Each number is 50 + 12 x the weight over its row's rms, rounded and kept within 0 to 99. Layers, rows and columns count from 0. The size before them is the row's rms in percent of the matrix's.

# layer 7 MLP up, 896x224, rms 0.0865, rows 565-596, columns 0-111
104:74 53 56 47 48 50 51 28 40 43 56 62 53 36 37 33 51 54 48 51 68 44 31 51 52 45 58 72 63 67 50 37 57 79 37 38 49 32 29 62 29 53 60 42 41 45 75 45 56 45 76 43 64 66 39 40 56 20 65 72 42 50 32 39 33 50 65 61 35 50 53 33 55 27 12 41 50 54 49 55 54 57 60 59 56 55 59 67 50 44 45 45 37 49 67 51 74 31 69 78 37 61 41 56 55 48 44 57 47 46 40 37
089:49 57 64 50 34 42 72 67 47 44 49 54 56 51 12 33 63 42 49 52 75 46 38 45 47 37 38 48 42 48 63 29 44 54 40 47 49 51 52 46 55 24 61 22 58 33 38 49 41 63 38 35 55 50 44 52 26 45 47 42 43 45 54 60 57 51 49 44 59 49 71 50 65 39 49 54 50 32 78 49 65 77 72 61 51 44 30 48 66 37 52 63 48 38 28 49 60 81 26 46 44 32 44 55 38 52 47 51 41 34 42 44
110:56 43 58 36 58 33 72 59 33 45 57 54 53 52 53 33 42 34 51 47 48 50 53 53 70 47 45 58 35 33 56 46 46 59 52 51 47 71 59 45 39 38 61 59 50 54 36 57 59 62 58 48 61 61 48 51 45 33 54 49 49 72 61 44 27 39 55 46 29 56 50 42 47 52 42 51 44 64 60 45 57 30 41 53 53 51 64 47 39 42 70 61 57 29 46 62 64 45 54 32 13 69 44 51 72 54 40 76 44 61 66 46
099:55 55 55 62 69 66 50 34 47 63 71 52 48 66 35 61 45 53 64 65 57 32 59 53 60 55 51 57 16 46 48 36 47 49 61 32 43 34 61 65 43 36 37 47 30 49 29 48 46 39 63 25 39 66 44 48 41 55 48 44 45 59 43 55 38 48 61 80 39 46 43 42 45 46 54 50 54 41 38 48 68 37 50 32 44 57 56 44 45 36 43 57 31 47 71 58 39 61 34 66 47 72 56 65 57 44 55 45 49 59 47 44
036:60 43 71 63 49 47 46 40 32 58 64 77 49 55 57 56 67 25 61 45 47 53 39 72 54 60 60 49 46 57 67 64 67 60 46 48 49 49 53 48 39 48 39 44 38 33 51 58 43 48 56 51 50 50 61 57 42 45 43 48 52 57 48 50 41 40 35 70 51 60 41 57 39 46 55 52 64 57 29 44 50 47 37 51 35 69 49 48 65 51 72 33 63 43 66 46 50 58 51 48 20 60 39 54 64 43 38 46 29 21 49 67
082:63 39 71 46 79 62 45 52 17 36 50 45 40 99 53 50 62 43 43 70 31 74 57 62 31 30 53 38 37 38 33 37 63 64 50 55 37 48 44 38 58 60 61 43 47 48 44 51 48 60 51 34 55 48 54 48 52 49 47 40 40 49 45 66 46 26 61 45 36 48 56 35 60 53 57 30 57 57 63 59 33 38 55 52 49 71 68 45 58 45 50 53 50 47 60 64 68 39 42 42 48 55 56 43 61 27 53 39 59 48 52 54
097:21 31 65 44 47 45 50 42 45 56 52 62 36 63 44 40 58 66 32 47 35 60 38 58 64 38 50 57 43 71 54 53 37 37 44 35 62 42 58 42 63 67 61 36 46 51 72 71 42 50 54 41 49 57 37 45 60 42 73 29 53 58 60 36 73 44 47 54 55 43 78 49 42 29 70 76 63 59 38 48 35 70 26 62 44 64 45 83 57 59 54 54 73 39 36 69 36 51 43 49 53 46 42 67 46 63 27 54 42 46 48 46
096:51 43 53 57 40 49 45 38 49 68 48 50 22 65 49 47 69 57 53 39 46 62 55 52 48 41 49 55 52 52 49 50 50 49 41 45 33 54 72 46 37 04 47 47 57 33 30 52 36 37 53 44 43 37 18 32 54 47 69 49 49 47 62 36 44 36 36 45 36 35 52 29 70 59 62 41 48 51 58 60 38 48 17 33 40 58 56 56 48 40 49 38 51 50 73 52 45 55 49 54 69 59 56 52 67 42 35 65 18 47 71 49
103:59 48 46 54 57 50 59 71 47 49 44 54 49 47 52 53 49 31 56 22 53 81 32 59 37 59 45 51 36 68 61 56 42 45 47 37 71 70 67 52 49 39 44 52 43 48 57 33 55 33 46 36 28 48 36 55 60 63 56 56 59 46 49 54 38 60 53 48 55 65 60 65 56 42 62 65 58 50 52 41 38 51 46 53 10 53 41 59 60 47 42 38 48 58 54 29 67 56 41 50 46 56 45 55 74 32 23 46 43 53 57 64
100:33 31 50 87 37 43 49 63 47 44 41 70 54 55 57 56 50 48 38 56 56 60 56 53 54 39 55 69 48 65 48 67 63 22 58 45 60 36 13 37 46 35 55 61 44 40 39 43 53 53 38 41 51 42 57 41 36 31 59 43 65 38 54 51 39 36 43 66 54 49 41 45 84 44 48 50 64 69 48 69 47 61 63 51 54 78 56 33 39 59 62 27 63 64 50 53 43 67 43 70 20 73 37 39 74 38 32 58 48 51 69 75
099:45 52 48 50 45 33 57 60 45 22 40 49 50 58 44 24 52 36 77 51 63 60 43 52 29 46 05 41 41 52 81 62 39 61 71 52 37 47 58 53 49 48 40 53 48 48 61 66 34 61 50 46 49 49 55 61 53 55 55 40 52 48 54 51 48 25 60 58 39 65 36 53 48 49 60 46 68 65 44 31 47 34 65 60 37 40 28 36 57 47 47 56 52 66 50 15 35 63 62 55 62 40 53 19 82 59 55 60 56 39 59 76
098:51 45 61 71 69 50 57 48 46 68 54 58 59 58 47 43 43 63 57 38 64 47 32 50 27 61 34 56 50 53 58 41 81 52 32 43 54 40 42 68 36 45 44 56 53 59 54 85 50 71 49 64 58 55 47 52 38 28 46 73 48 58 66 31 48 54 55 50 47 62 65 46 55 45 25 60 35 38 62 50 46 61 52 36 43 36 48 77 44 45 66 33 72 46 42 49 69 53 47 87 57 57 56 65 30 46 43 56 42 41 47 59
106:54 39 40 39 43 36 57 63 30 47 47 53 48 45 59 57 52 66 43 65 46 71 45 53 56 64 47 48 82 62 59 39 49 47 41 32 54 25 23 52 49 51 57 42 46 38 50 59 55 50 58 39 65 66 58 42 55 19 48 59 52 60 54 53 38 33 39 50 61 45 46 36 81 55 49 54 72 61 59 53 40 66 49 59 47 51 44 39 48 57 53 32 51 44 44 50 57 72 38 59 52 47 25 63 59 39 14 51 42 35 51 61
040:44 49 57 53 50 65 61 29 25 43 55 63 37 46 39 44 58 40 50 34 70 58 54 58 29 46 54 50 68 65 49 26 54 60 46 50 67 48 43 40 38 46 57 44 38 52 72 46 24 55 42 46 41 71 44 43 56 32 71 55 47 50 59 28 56 39 44 55 53 43 54 56 56 38 50 69 48 44 29 58 45 54 36 52 37 70 56 40 46 49 59 41 48 34 61 42 29 53 35 48 31 50 44 55 31 61 39 60 38 49 46 53
096:61 51 35 42 40 50 28 53 34 63 66 52 38 54 46 56 53 53 45 65 50 35 52 49 63 52 41 38 58 50 56 63 57 40 59 38 61 43 50 30 50 56 60 62 37 63 67 77 49 51 23 64 56 50 45 61 40 42 44 47 44 69 72 62 49 48 43 43 45 43 52 42 53 56 42 86 42 55 22 32 37 35 51 58 50 47 40 56 50 22 81 41 59 58 60 67 25 71 47 60 48 54 50 54 50 43 39 44 40 61 48 38
107:55 23 59 47 59 40 65 58 52 49 47 54 57 49 52 62 50 45 86 49 38 44 30 57 56 45 58 50 50 67 53 59 37 46 42 47 44 50 24 55 53 46 70 41 40 65 58 47 17 46 52 46 53 73 41 51 63 35 52 68 47 45 42 25 44 23 41 78 50 51 75 46 66 52 33 68 60 49 30 51 46 58 43 58 56 62 47 49 70 59 80 55 57 51 66 41 62 45 52 46 30 71 47 45 38 56 59 35 44 37 43 69
088:58 36 59 47 69 26 37 47 40 38 39 51 45 54 43 58 54 54 52 43 71 60 28 55 54 67 24 68 63 41 49 60 51 38 17 42 48 60 62 49 64 53 70 44 33 53 58 45 51 37 46 51 66 55 63 48 46 41 56 53 50 42 47 58 53 42 59 42 43 44 91 34 45 64 62 49 60 36 50 53 65 67 26 44 34 54 56 49 45 55 67 64 59 57 54 62 79 35 52 52 44 62 48 62 52 59 36 56 51 57 62 46
102:62 45 41 77 63 46 48 69 47 47 75 70 56 45 53 75 45 52 40 71 72 59 57 49 58 39 43 45 43 59 44 56 77 33 19 37 63 54 33 32 51 24 45 42 48 55 50 36 51 59 54 35 51 49 48 58 47 47 57 78 73 39 38 47 52 30 30 51 33 46 77 41 54 63 31 69 59 50 23 46 60 50 74 40 45 56 61 47 53 48 55 25 55 55 54 64 65 40 47 50 32 65 49 34 50 52 53 61 45 64 39 45
096:58 45 65 49 39 51 74 55 33 58 52 42 56 61 42 42 81 53 56 55 45 52 55 51 47 41 53 43 40 50 57 44 68 80 52 65 39 50 46 67 45 44 50 53 56 56 51 50 27 59 74 43 70 58 51 58 45 46 49 42 31 49 78 55 40 57 41 38 58 60 38 62 82 56 69 48 28 50 41 39 47 62 58 39 52 66 53 59 43 48 49 46 58 38 43 40 41 51 30 67 60 56 32 63 41 55 57 89 53 38 52 66
105:71 38 49 58 55 40 52 43 54 30 64 59 38 43 56 55 73 41 46 33 52 50 44 65 37 51 49 47 66 57 53 69 44 38 42 61 54 58 35 73 48 55 79 37 31 54 42 41 15 61 39 55 52 65 43 71 46 45 51 45 33 54 72 47 54 24 51 61 56 42 27 47 40 36 46 38 51 56 36 31 73 66 42 47 43 33 55 60 48 51 52 58 55 45 64 47 49 54 36 56 33 63 50 53 39 42 45 51 55 28 52 56
086:32 43 45 60 45 50 48 50 52 63 54 53 55 48 60 34 66 50 44 45 66 30 71 57 64 69 66 41 54 58 78 51 58 25 46 61 35 52 35 22 51 31 79 32 48 43 43 46 28 50 45 41 38 69 45 54 51 53 55 49 61 51 54 23 44 43 59 74 24 70 48 38 63 20 46 63 59 61 23 53 27 57 39 42 58 56 61 53 75 34 58 53 56 59 44 48 62 49 41 54 48 59 39 61 53 76 56 53 65 37 58 49
088:46 47 55 48 56 47 60 43 52 45 39 65 56 58 58 52 57 55 62 50 65 66 41 57 39 43 57 55 65 55 56 60 43 66 62 66 65 66 35 60 30 45 49 55 48 42 64 49 42 77 35 58 48 55 39 44 29 36 45 34 65 35 45 59 66 42 68 39 34 37 61 59 39 25 39 63 62 52 23 37 51 47 38 44 32 43 58 76 54 75 49 11 54 57 69 42 50 36 58 66 59 65 59 45 43 44 38 47 58 57 56 68
089:76 50 61 53 49 43 32 35 42 46 35 69 67 42 37 67 44 52 43 43 38 50 41 59 51 61 54 42 54 45 60 56 55 58 40 23 49 73 56 75 68 65 48 34 63 38 65 46 54 42 43 52 80 48 59 29 28 69 42 56 67 38 52 57 46 54 66 60 49 67 48 53 53 41 52 50 65 61 70 41 57 48 65 40 43 72 55 64 68 49 51 41 66 41 45 39 55 58 61 45 32 56 45 37 35 49 58 65 49 29 70 50
111:81 50 61 26 44 49 47 53 29 45 59 54 27 47 20 47 56 46 45 59 62 60 41 52 64 40 57 42 48 52 69 56 40 80 28 34 70 63 56 42 44 53 60 39 53 43 49 60 31 72 44 35 56 68 53 25 58 39 70 54 38 58 45 48 50 27 36 37 54 57 56 54 42 41 53 47 67 59 39 36 70 57 67 38 29 65 45 50 42 65 54 49 43 52 47 38 59 55 62 49 45 43 52 49 63 66 43 53 51 55 48 47
100:81 50 53 44 63 57 48 39 52 57 28 45 54 49 54 50 46 55 25 62 71 52 38 52 38 40 19 40 46 70 60 58 31 67 39 46 68 56 49 37 55 58 66 46 51 35 40 41 46 60 80 49 51 62 52 48 50 40 55 70 58 51 53 23 38 38 45 30 45 52 47 41 41 45 27 53 54 66 34 52 52 42 54 42 30 52 74 59 69 68 44 61 72 43 60 70 53 56 37 42 56 54 54 41 51 60 26 50 38 45 46 71
104:36 50 46 73 52 57 45 50 46 63 28 53 39 54 26 32 34 46 48 61 61 54 57 61 26 51 38 45 46 53 45 50 52 67 49 40 42 61 79 75 60 39 41 46 51 18 60 74 47 44 30 46 49 45 36 45 15 74 57 47 53 21 79 60 28 63 59 46 54 66 63 47 73 45 68 63 45 35 50 45 67 38 54 57 34 41 44 59 64 59 52 39 61 45 67 58 37 53 46 48 59 38 46 58 61 62 50 76 37 43 30 71
102:72 39 53 60 45 49 40 62 48 37 72 52 59 67 46 39 58 53 50 42 58 44 53 54 35 40 36 52 36 53 66 44 63 51 58 56 65 49 49 54 44 29 51 59 56 25 70 52 15 46 45 37 72 76 54 42 43 43 42 35 58 79 69 49 43 36 48 50 29 62 30 49 48 56 45 50 46 57 67 39 69 44 51 32 65 54 42 51 47 32 51 39 50 50 39 54 42 68 49 51 52 27 49 40 35 50 65 47 44 15 46 40
111:47 56 45 59 50 42 47 58 52 39 53 99 54 39 54 48 48 59 56 68 47 48 57 46 55 56 67 49 41 40 54 57 51 67 41 36 37 37 37 73 37 51 53 45 56 57 68 73 33 57 54 41 45 68 34 55 36 56 44 51 54 42 60 24 60 46 38 42 53 60 56 59 46 44 48 63 52 69 31 35 51 73 55 46 59 47 56 58 77 43 43 21 49 47 49 64 42 54 26 53 56 62 59 31 47 42 33 50 45 31 56 70
097:43 53 51 66 34 36 54 68 28 51 32 34 63 55 47 51 54 57 61 73 32 66 46 46 34 69 48 39 45 61 37 32 54 55 55 43 66 54 43 51 42 48 50 49 48 56 52 59 47 52 31 55 51 36 51 30 52 52 69 43 48 33 60 66 71 55 63 59 49 36 62 77 73 47 49 75 59 45 56 38 59 46 32 45 30 59 55 55 53 30 62 44 48 51 56 57 59 85 58 60 27 59 47 56 38 55 27 47 61 46 54 89
094:51 55 46 36 53 37 53 72 53 60 30 61 46 64 33 64 44 42 49 77 54 65 64 46 30 57 40 36 44 49 48 41 55 44 42 62 42 37 46 57 29 33 43 54 52 46 40 52 66 56 51 39 35 66 61 22 47 53 65 49 30 34 55 62 57 52 59 59 47 34 59 57 78 67 55 64 56 48 41 51 54 32 32 21 56 67 68 59 53 39 46 52 42 33 53 59 68 55 60 55 56 50 43 78 44 62 45 56 28 42 57 59
103:52 45 69 41 67 41 34 67 43 39 72 52 44 52 42 35 53 40 40 46 33 62 46 56 31 60 63 70 67 46 45 47 54 59 27 44 28 64 58 53 53 53 70 41 52 40 65 57 54 65 40 34 31 59 57 41 44 45 35 57 68 46 68 51 53 32 39 55 45 38 60 52 42 48 55 35 69 49 53 74 50 57 50 50 39 82 68 53 61 67 47 49 67 31 69 50 51 40 65 51 43 68 39 57 68 38 44 61 36 57 51 53
098:30 45 50 50 42 42 37 67 45 66 54 55 36 50 57 59 46 39 47 49 71 56 53 60 51 55 48 37 60 58 38 55 62 43 44 32 61 43 57 36 43 30 53 45 46 63 38 64 39 45 50 34 48 45 43 13 42 52 69 72 50 48 56 56 34 44 52 69 57 39 58 45 70 34 60 57 51 38 44 37 56 63 25 46 57 35 51 45 66 67 69 51 74 65 68 66 82 87 37 50 55 69 57 63 68 47 42 58 46 49 63 51
# layer 7 MLP down (transposed), 896x224, rms 0.0824, rows 565-595, columns 0-111
108:59 63 52 32 49 38 40 43 22 45 37 55 50 48 33 55 51 32 55 53 34 60 46 28 42 33 39 61 68 31 60 63 39 72 39 41 55 65 52 41 24 44 45 68 60 37 43 65 63 32 50 45 48 42 49 78 63 51 90 56 54 53 50 65 33 53 56 54 57 48 63 47 38 60 44 48 53 54 60 54 81 59 67 53 64 57 24 42 69 57 10 40 61 48 33 45 65 55 53 60 32 60 35 42 41 50 52 70 46 50 66 47
087:38 26 62 54 47 53 51 66 55 55 68 57 39 35 42 50 53 64 53 37 46 62 59 43 52 41 48 51 45 43 68 75 46 36 53 49 45 54 44 74 41 60 48 48 43 42 76 45 69 47 64 57 56 44 40 83 49 54 32 37 37 46 48 37 60 60 48 55 37 53 46 29 41 54 55 35 54 61 57 54 55 60 43 69 49 62 54 44 44 49 48 19 46 71 28 54 53 38 45 60 45 51 45 43 31 34 59 53 58 35 34 44
111:36 48 50 44 46 49 58 44 50 49 41 34 57 29 51 60 40 53 62 45 54 54 52 37 72 37 34 58 49 54 46 58 43 54 57 60 55 38 46 54 52 61 43 73 52 77 41 53 68 43 71 62 66 41 44 49 56 53 47 45 52 71 61 59 38 58 56 44 41 49 42 51 47 50 42 37 27 63 42 58 58 20 52 62 32 47 64 49 47 25 58 52 57 47 25 43 51 25 49 31 36 69 47 74 59 41 56 69 56 60 58 44
097:35 64 51 28 57 60 52 51 36 48 36 31 55 61 48 55 49 38 35 53 54 32 39 48 70 45 59 45 56 33 51 42 53 50 50 58 36 48 78 63 55 50 43 31 56 47 49 59 58 58 54 56 47 40 60 58 46 46 60 36 36 48 65 44 68 46 43 65 46 17 39 57 51 40 63 56 58 48 79 35 37 51 61 55 57 36 56 44 39 63 34 40 36 57 51 64 57 50 35 70 54 36 51 63 38 34 50 57 67 57 58 34
019:60 53 40 64 39 56 42 42 56 33 57 37 61 49 36 63 64 71 52 43 47 72 54 18 44 66 45 43 53 37 43 34 60 62 48 41 59 47 23 52 45 54 36 49 55 61 45 55 35 53 46 60 32 28 61 63 51 45 30 42 35 68 53 56 61 63 37 33 57 48 55 66 62 51 66 52 30 33 55 46 41 65 52 65 74 34 59 50 43 46 59 51 43 50 48 37 46 58 29 47 38 63 61 57 67 66 50 44 70 47 49 53
075:30 20 46 67 51 60 49 46 56 56 61 54 50 26 44 51 38 47 56 43 58 39 65 73 62 50 61 65 65 25 65 62 45 51 72 50 46 34 54 44 52 54 48 38 41 51 64 66 56 55 45 50 49 43 41 51 48 49 63 63 65 65 55 42 60 75 31 56 32 70 67 49 34 54 36 53 36 63 46 38 70 61 42 71 61 38 49 64 55 60 56 37 53 62 58 43 49 62 49 50 36 49 43 60 52 64 26 51 38 65 33 47
097:50 36 75 46 31 52 51 62 43 45 39 20 66 39 82 50 53 51 59 42 46 45 45 27 60 34 46 48 38 39 53 38 47 46 63 53 51 52 58 50 49 51 77 37 64 67 43 46 35 49 62 37 55 47 45 53 68 69 52 20 57 53 59 66 25 49 42 58 62 41 50 52 40 50 35 59 56 64 62 38 39 49 66 47 58 51 68 41 55 41 38 35 51 52 42 66 49 59 41 52 53 61 48 76 38 40 52 56 62 49 58 42
094:52 71 40 61 67 61 55 57 57 48 40 45 53 49 56 55 43 34 40 15 59 31 76 06 50 63 57 50 46 48 47 58 67 29 39 53 48 70 48 47 56 46 46 65 48 49 55 53 42 41 54 64 69 55 49 50 67 39 38 42 60 68 56 72 51 52 34 52 36 43 31 72 42 52 74 60 56 50 49 56 70 49 55 45 59 54 27 68 54 51 40 49 38 49 70 56 39 69 45 51 44 51 62 56 39 52 45 29 43 43 35 38
112:59 53 52 48 45 49 37 54 78 57 32 55 56 24 44 41 46 47 54 64 37 38 45 46 39 59 78 68 57 50 44 62 42 43 43 44 38 63 49 47 37 36 44 50 43 22 46 44 41 38 75 61 61 42 44 34 44 51 37 50 34 61 44 61 63 50 57 52 63 43 60 61 59 56 43 47 24 34 43 52 61 43 63 37 62 40 38 65 43 52 40 64 39 57 51 50 48 44 66 39 49 43 50 58 51 39 50 29 56 55 41 36
111:53 56 67 44 40 43 45 43 26 38 37 52 50 55 42 65 64 50 50 55 40 60 62 43 71 39 71 50 36 56 48 54 45 47 54 63 55 51 59 39 74 52 46 29 71 42 37 51 35 48 59 64 64 31 65 46 51 55 35 35 54 56 52 43 42 55 45 50 32 45 65 45 47 50 51 70 41 68 52 49 83 29 57 60 53 62 53 58 46 57 40 59 56 57 35 45 59 46 61 61 49 35 30 49 59 61 45 63 86 45 18 67
096:43 66 37 40 57 54 36 45 49 53 62 72 55 51 64 37 37 40 51 39 71 43 77 20 35 31 56 61 60 39 54 14 66 53 46 55 44 55 49 54 36 68 67 59 52 47 67 52 49 62 49 63 55 44 59 54 45 45 44 59 57 49 31 46 46 53 56 51 73 51 35 40 53 47 28 32 43 27 33 62 69 57 42 55 46 61 57 73 67 60 50 69 42 31 44 46 63 41 51 75 43 36 42 34 42 74 40 70 31 52 58 68
096:48 47 45 60 70 31 61 49 52 65 61 44 67 40 64 46 46 44 41 26 50 37 55 41 50 66 51 61 58 37 64 73 66 68 52 70 63 25 46 45 67 56 70 58 24 51 44 60 35 55 37 35 65 34 34 64 21 56 51 58 62 59 40 58 78 65 52 58 56 45 66 59 38 48 32 48 43 56 53 51 48 64 59 64 49 47 49 66 60 53 52 41 39 10 41 48 65 65 56 55 50 49 37 65 71 47 57 58 64 47 41 32
109:55 53 52 30 51 57 51 62 38 55 25 66 63 35 31 52 44 44 52 45 53 52 44 66 65 41 42 44 47 51 44 27 30 49 44 39 79 49 63 79 51 18 47 60 47 51 51 34 37 33 51 67 41 65 61 41 50 41 73 35 40 74 46 48 51 45 65 32 75 56 54 27 78 57 57 55 66 38 49 39 44 63 49 50 29 49 47 64 46 57 45 48 30 58 32 57 55 25 41 53 52 53 35 62 48 44 71 46 32 60 44 41
024:58 41 26 52 49 70 52 15 42 55 57 42 49 49 52 37 67 55 51 47 48 45 53 42 45 36 64 52 62 49 64 52 66 46 63 82 48 49 30 64 47 51 30 44 40 42 39 42 46 25 55 48 31 50 39 63 61 28 55 24 47 54 60 48 36 60 74 47 59 46 42 45 54 47 51 63 67 53 44 45 51 53 58 42 82 53 75 49 49 49 39 73 30 43 56 58 47 60 56 39 31 36 62 47 55 29 56 57 71 40 38 49
090:80 36 56 51 46 50 49 21 41 41 49 34 57 68 54 33 58 74 38 49 56 62 50 64 38 54 56 51 51 47 34 44 45 38 37 42 50 51 51 60 69 52 30 59 76 36 41 44 47 79 55 26 44 60 40 58 75 44 84 32 46 60 42 57 50 40 62 52 67 36 28 47 54 39 53 55 56 73 57 39 42 71 66 38 36 31 52 57 50 82 50 61 62 46 61 42 38 43 63 44 62 51 37 41 54 57 69 45 66 45 30 67
109:49 44 50 43 55 50 42 49 78 48 33 52 60 61 47 65 38 52 41 74 60 34 40 32 47 38 37 60 73 42 67 32 37 34 67 37 38 44 52 64 75 46 59 63 70 53 24 47 56 43 43 52 31 47 59 51 44 47 50 42 49 33 48 49 30 66 47 53 46 42 42 58 33 55 44 54 68 59 27 67 38 36 27 59 39 36 49 68 53 48 59 43 38 62 66 27 44 61 65 47 53 60 52 56 65 50 50 37 41 53 64 72
085:42 37 45 57 66 53 52 68 54 47 51 46 60 70 63 23 70 38 42 45 41 41 77 76 46 49 82 38 57 35 50 60 38 43 74 62 66 50 58 42 54 61 41 46 07 58 50 44 66 47 60 67 35 31 53 54 60 48 57 52 63 43 70 71 58 49 37 31 35 44 62 55 39 52 43 58 38 66 54 54 43 41 38 70 52 46 52 36 49 62 61 75 65 67 51 70 49 30 55 46 51 43 41 37 57 63 28 47 40 48 30 66
101:46 52 51 38 30 62 37 62 42 55 56 22 35 34 58 65 49 38 34 53 50 43 44 40 52 35 38 48 81 57 65 44 39 18 44 35 38 60 60 51 58 49 63 46 54 36 66 53 47 40 65 55 42 49 56 58 48 28 43 42 57 39 63 62 43 40 74 42 45 67 27 54 45 56 67 60 44 66 57 50 27 48 61 53 72 42 63 51 52 48 46 49 68 62 37 59 45 45 29 54 50 46 41 44 58 33 51 35 50 52 63 40
092:48 37 48 51 50 48 42 42 64 76 36 48 40 37 58 41 50 63 61 46 50 54 72 61 53 44 69 44 64 68 63 66 44 43 53 44 31 53 45 48 68 48 43 66 60 33 34 81 56 40 39 52 48 52 47 43 39 40 44 44 39 45 55 86 76 56 38 58 45 56 64 55 44 76 58 52 51 38 37 63 52 65 46 54 66 33 57 31 53 36 66 51 29 49 81 62 44 35 45 38 45 43 54 50 33 47 63 39 62 59 39 39
111:65 48 54 43 71 47 37 61 41 35 52 68 45 51 47 29 41 38 45 59 42 65 46 68 68 48 61 58 41 49 65 67 35 54 54 46 52 36 48 59 56 54 85 36 55 60 41 51 41 56 53 49 38 60 50 45 59 48 43 48 66 72 59 56 66 56 44 34 61 37 42 41 51 39 68 32 67 67 36 40 41 71 58 38 56 60 36 48 59 44 52 56 44 23 75 48 43 43 37 61 50 57 43 44 37 50 20 49 31 71 42 81
083:42 44 69 45 44 48 84 51 61 54 48 35 63 52 36 46 36 68 50 82 50 48 70 42 47 47 45 51 45 29 48 55 52 49 50 57 58 44 31 26 33 55 62 47 33 55 39 32 49 55 29 35 55 52 49 48 40 23 49 46 61 53 38 64 46 40 40 42 61 58 53 48 47 41 39 17 53 58 52 39 43 57 81 70 39 63 43 51 72 66 46 64 50 34 56 59 55 54 67 62 68 39 62 59 44 51 58 52 58 36 61 45
081:33 37 56 46 34 65 62 62 60 42 32 42 48 77 63 58 52 43 54 44 35 53 73 59 73 44 47 54 29 52 54 44 59 69 50 45 54 38 42 37 72 52 67 53 69 52 56 58 54 44 69 61 58 49 48 32 44 37 46 44 48 37 51 54 38 39 14 69 54 51 48 41 41 40 62 52 35 59 69 37 37 70 40 34 49 41 47 33 51 42 57 68 37 40 65 68 51 64 49 71 59 37 53 35 52 53 50 50 36 60 11 34
083:38 37 60 67 38 36 58 45 54 52 48 56 29 57 54 46 52 26 43 46 51 60 67 94 32 66 53 49 55 60 69 55 47 57 48 62 62 63 59 47 46 49 77 60 39 64 45 52 74 49 33 50 53 57 43 55 54 58 67 41 37 48 40 66 60 53 46 48 53 61 47 50 67 45 47 65 31 44 41 47 31 58 35 40 38 45 30 37 48 61 56 49 55 39 67 52 54 49 30 61 48 23 49 49 39 61 59 39 19 54 27 72
117:49 63 45 47 48 53 39 51 37 35 56 70 62 52 59 59 41 41 52 56 40 62 47 70 52 60 56 61 48 57 54 45 57 60 50 38 59 59 71 51 33 48 42 60 82 75 27 39 46 39 47 55 42 58 51 53 44 54 38 65 41 69 61 46 47 21 60 62 63 52 43 54 62 45 64 76 53 60 49 42 58 25 47 85 51 46 51 37 34 52 83 51 53 40 44 48 60 71 30 41 47 47 64 38 74 52 50 46 36 50 54 47
097:49 59 49 49 52 55 10 48 52 75 49 68 44 37 37 35 39 57 44 51 58 50 42 49 28 43 52 36 31 48 46 64 60 54 48 54 50 44 72 27 35 50 55 40 44 75 53 42 46 49 47 65 38 67 39 40 65 47 48 46 61 42 57 35 50 61 57 36 68 61 53 40 56 52 56 58 57 60 46 41 50 56 43 57 58 78 66 36 48 44 48 72 30 37 35 67 58 53 53 36 42 47 50 38 43 64 43 48 52 54 55 50
104:39 46 65 48 52 28 69 33 59 45 63 27 51 39 49 63 53 40 52 44 56 59 62 61 57 52 60 30 47 45 30 50 73 51 37 61 37 70 36 51 34 82 69 68 46 51 66 51 29 54 47 69 43 46 38 50 53 43 58 66 38 46 46 48 53 49 44 49 73 48 34 34 50 51 43 30 43 47 53 39 57 54 50 39 34 42 82 62 53 51 47 55 46 59 41 57 59 48 46 31 71 45 47 49 35 49 64 34 36 55 33 68
104:45 51 43 37 63 53 52 34 43 53 55 69 63 44 43 32 49 41 54 54 54 34 44 41 51 66 50 56 41 28 52 71 40 60 57 56 37 29 48 52 35 40 55 45 36 51 65 56 48 41 45 60 44 60 60 65 81 72 39 32 22 62 62 59 32 28 45 66 44 28 46 60 56 65 34 62 51 32 59 55 33 43 56 67 69 39 43 53 42 53 40 56 45 51 53 47 45 59 31 43 57 48 48 70 65 45 57 66 20 57 69 41
092:55 69 09 58 53 55 57 49 59 47 42 53 46 55 55 59 49 55 40 53 56 61 44 00 62 52 64 37 56 62 50 49 47 55 59 46 35 49 56 61 57 49 39 47 76 46 51 43 57 59 54 48 54 64 18 49 51 49 00 49 51 47 58 33 45 48 51 60 40 49 55 56 27 44 49 44 62 56 47 45 56 52 45 47 69 46 51 45 37 46 44 41 40 58 58 43 55 50 41 49 45 53 51 45 51 46 44 47 47 46 45 57
097:49 64 40 67 46 48 30 59 44 40 36 45 60 54 68 45 55 64 44 48 35 28 54 75 39 48 58 49 58 68 40 34 51 45 63 67 39 41 58 43 41 59 35 63 61 42 41 62 55 43 55 62 62 49 43 27 48 48 45 75 46 52 31 59 41 55 55 45 53 43 55 58 59 54 50 40 41 58 57 58 45 39 40 42 58 42 55 46 32 48 49 58 52 41 71 81 72 59 61 53 51 51 67 39 64 32 40 47 46 43 51 50
086:53 33 57 21 59 57 59 34 62 49 62 44 51 52 56 37 68 37 58 59 51 47 22 25 69 64 29 22 72 49 48 70 69 50 41 54 49 55 57 33 40 75 58 55 55 40 59 64 51 27 61 71 53 68 50 66 63 63 68 38 50 56 54 51 28 59 54 38 39 45 41 56 71 52 53 56 73 64 46 57 59 39 54 53 42 53 37 43 46 31 30 49 39 32 34 50 46 68 49 45 39 58 48 45 32 57 42 56 30 46 55 45
099:29 48 24 61 49 59 59 38 56 54 75 43 43 49 61 55 73 61 57 40 48 53 48 59 53 54 47 52 50 55 52 55 42 38 52 48 65 41 55 56 54 50 65 54 38 52 70 49 45 60 52 71 32 69 64 60 44 39 65 41 52 34 25 53 36 34 64 34 33 41 37 61 42 55 45 66 29 64 47 59 76 63 34 56 70 76 66 29 45 58 44 46 54 53 59 18 46 37 44 66 65 31 54 50 47 58 39 59 45 42 42 54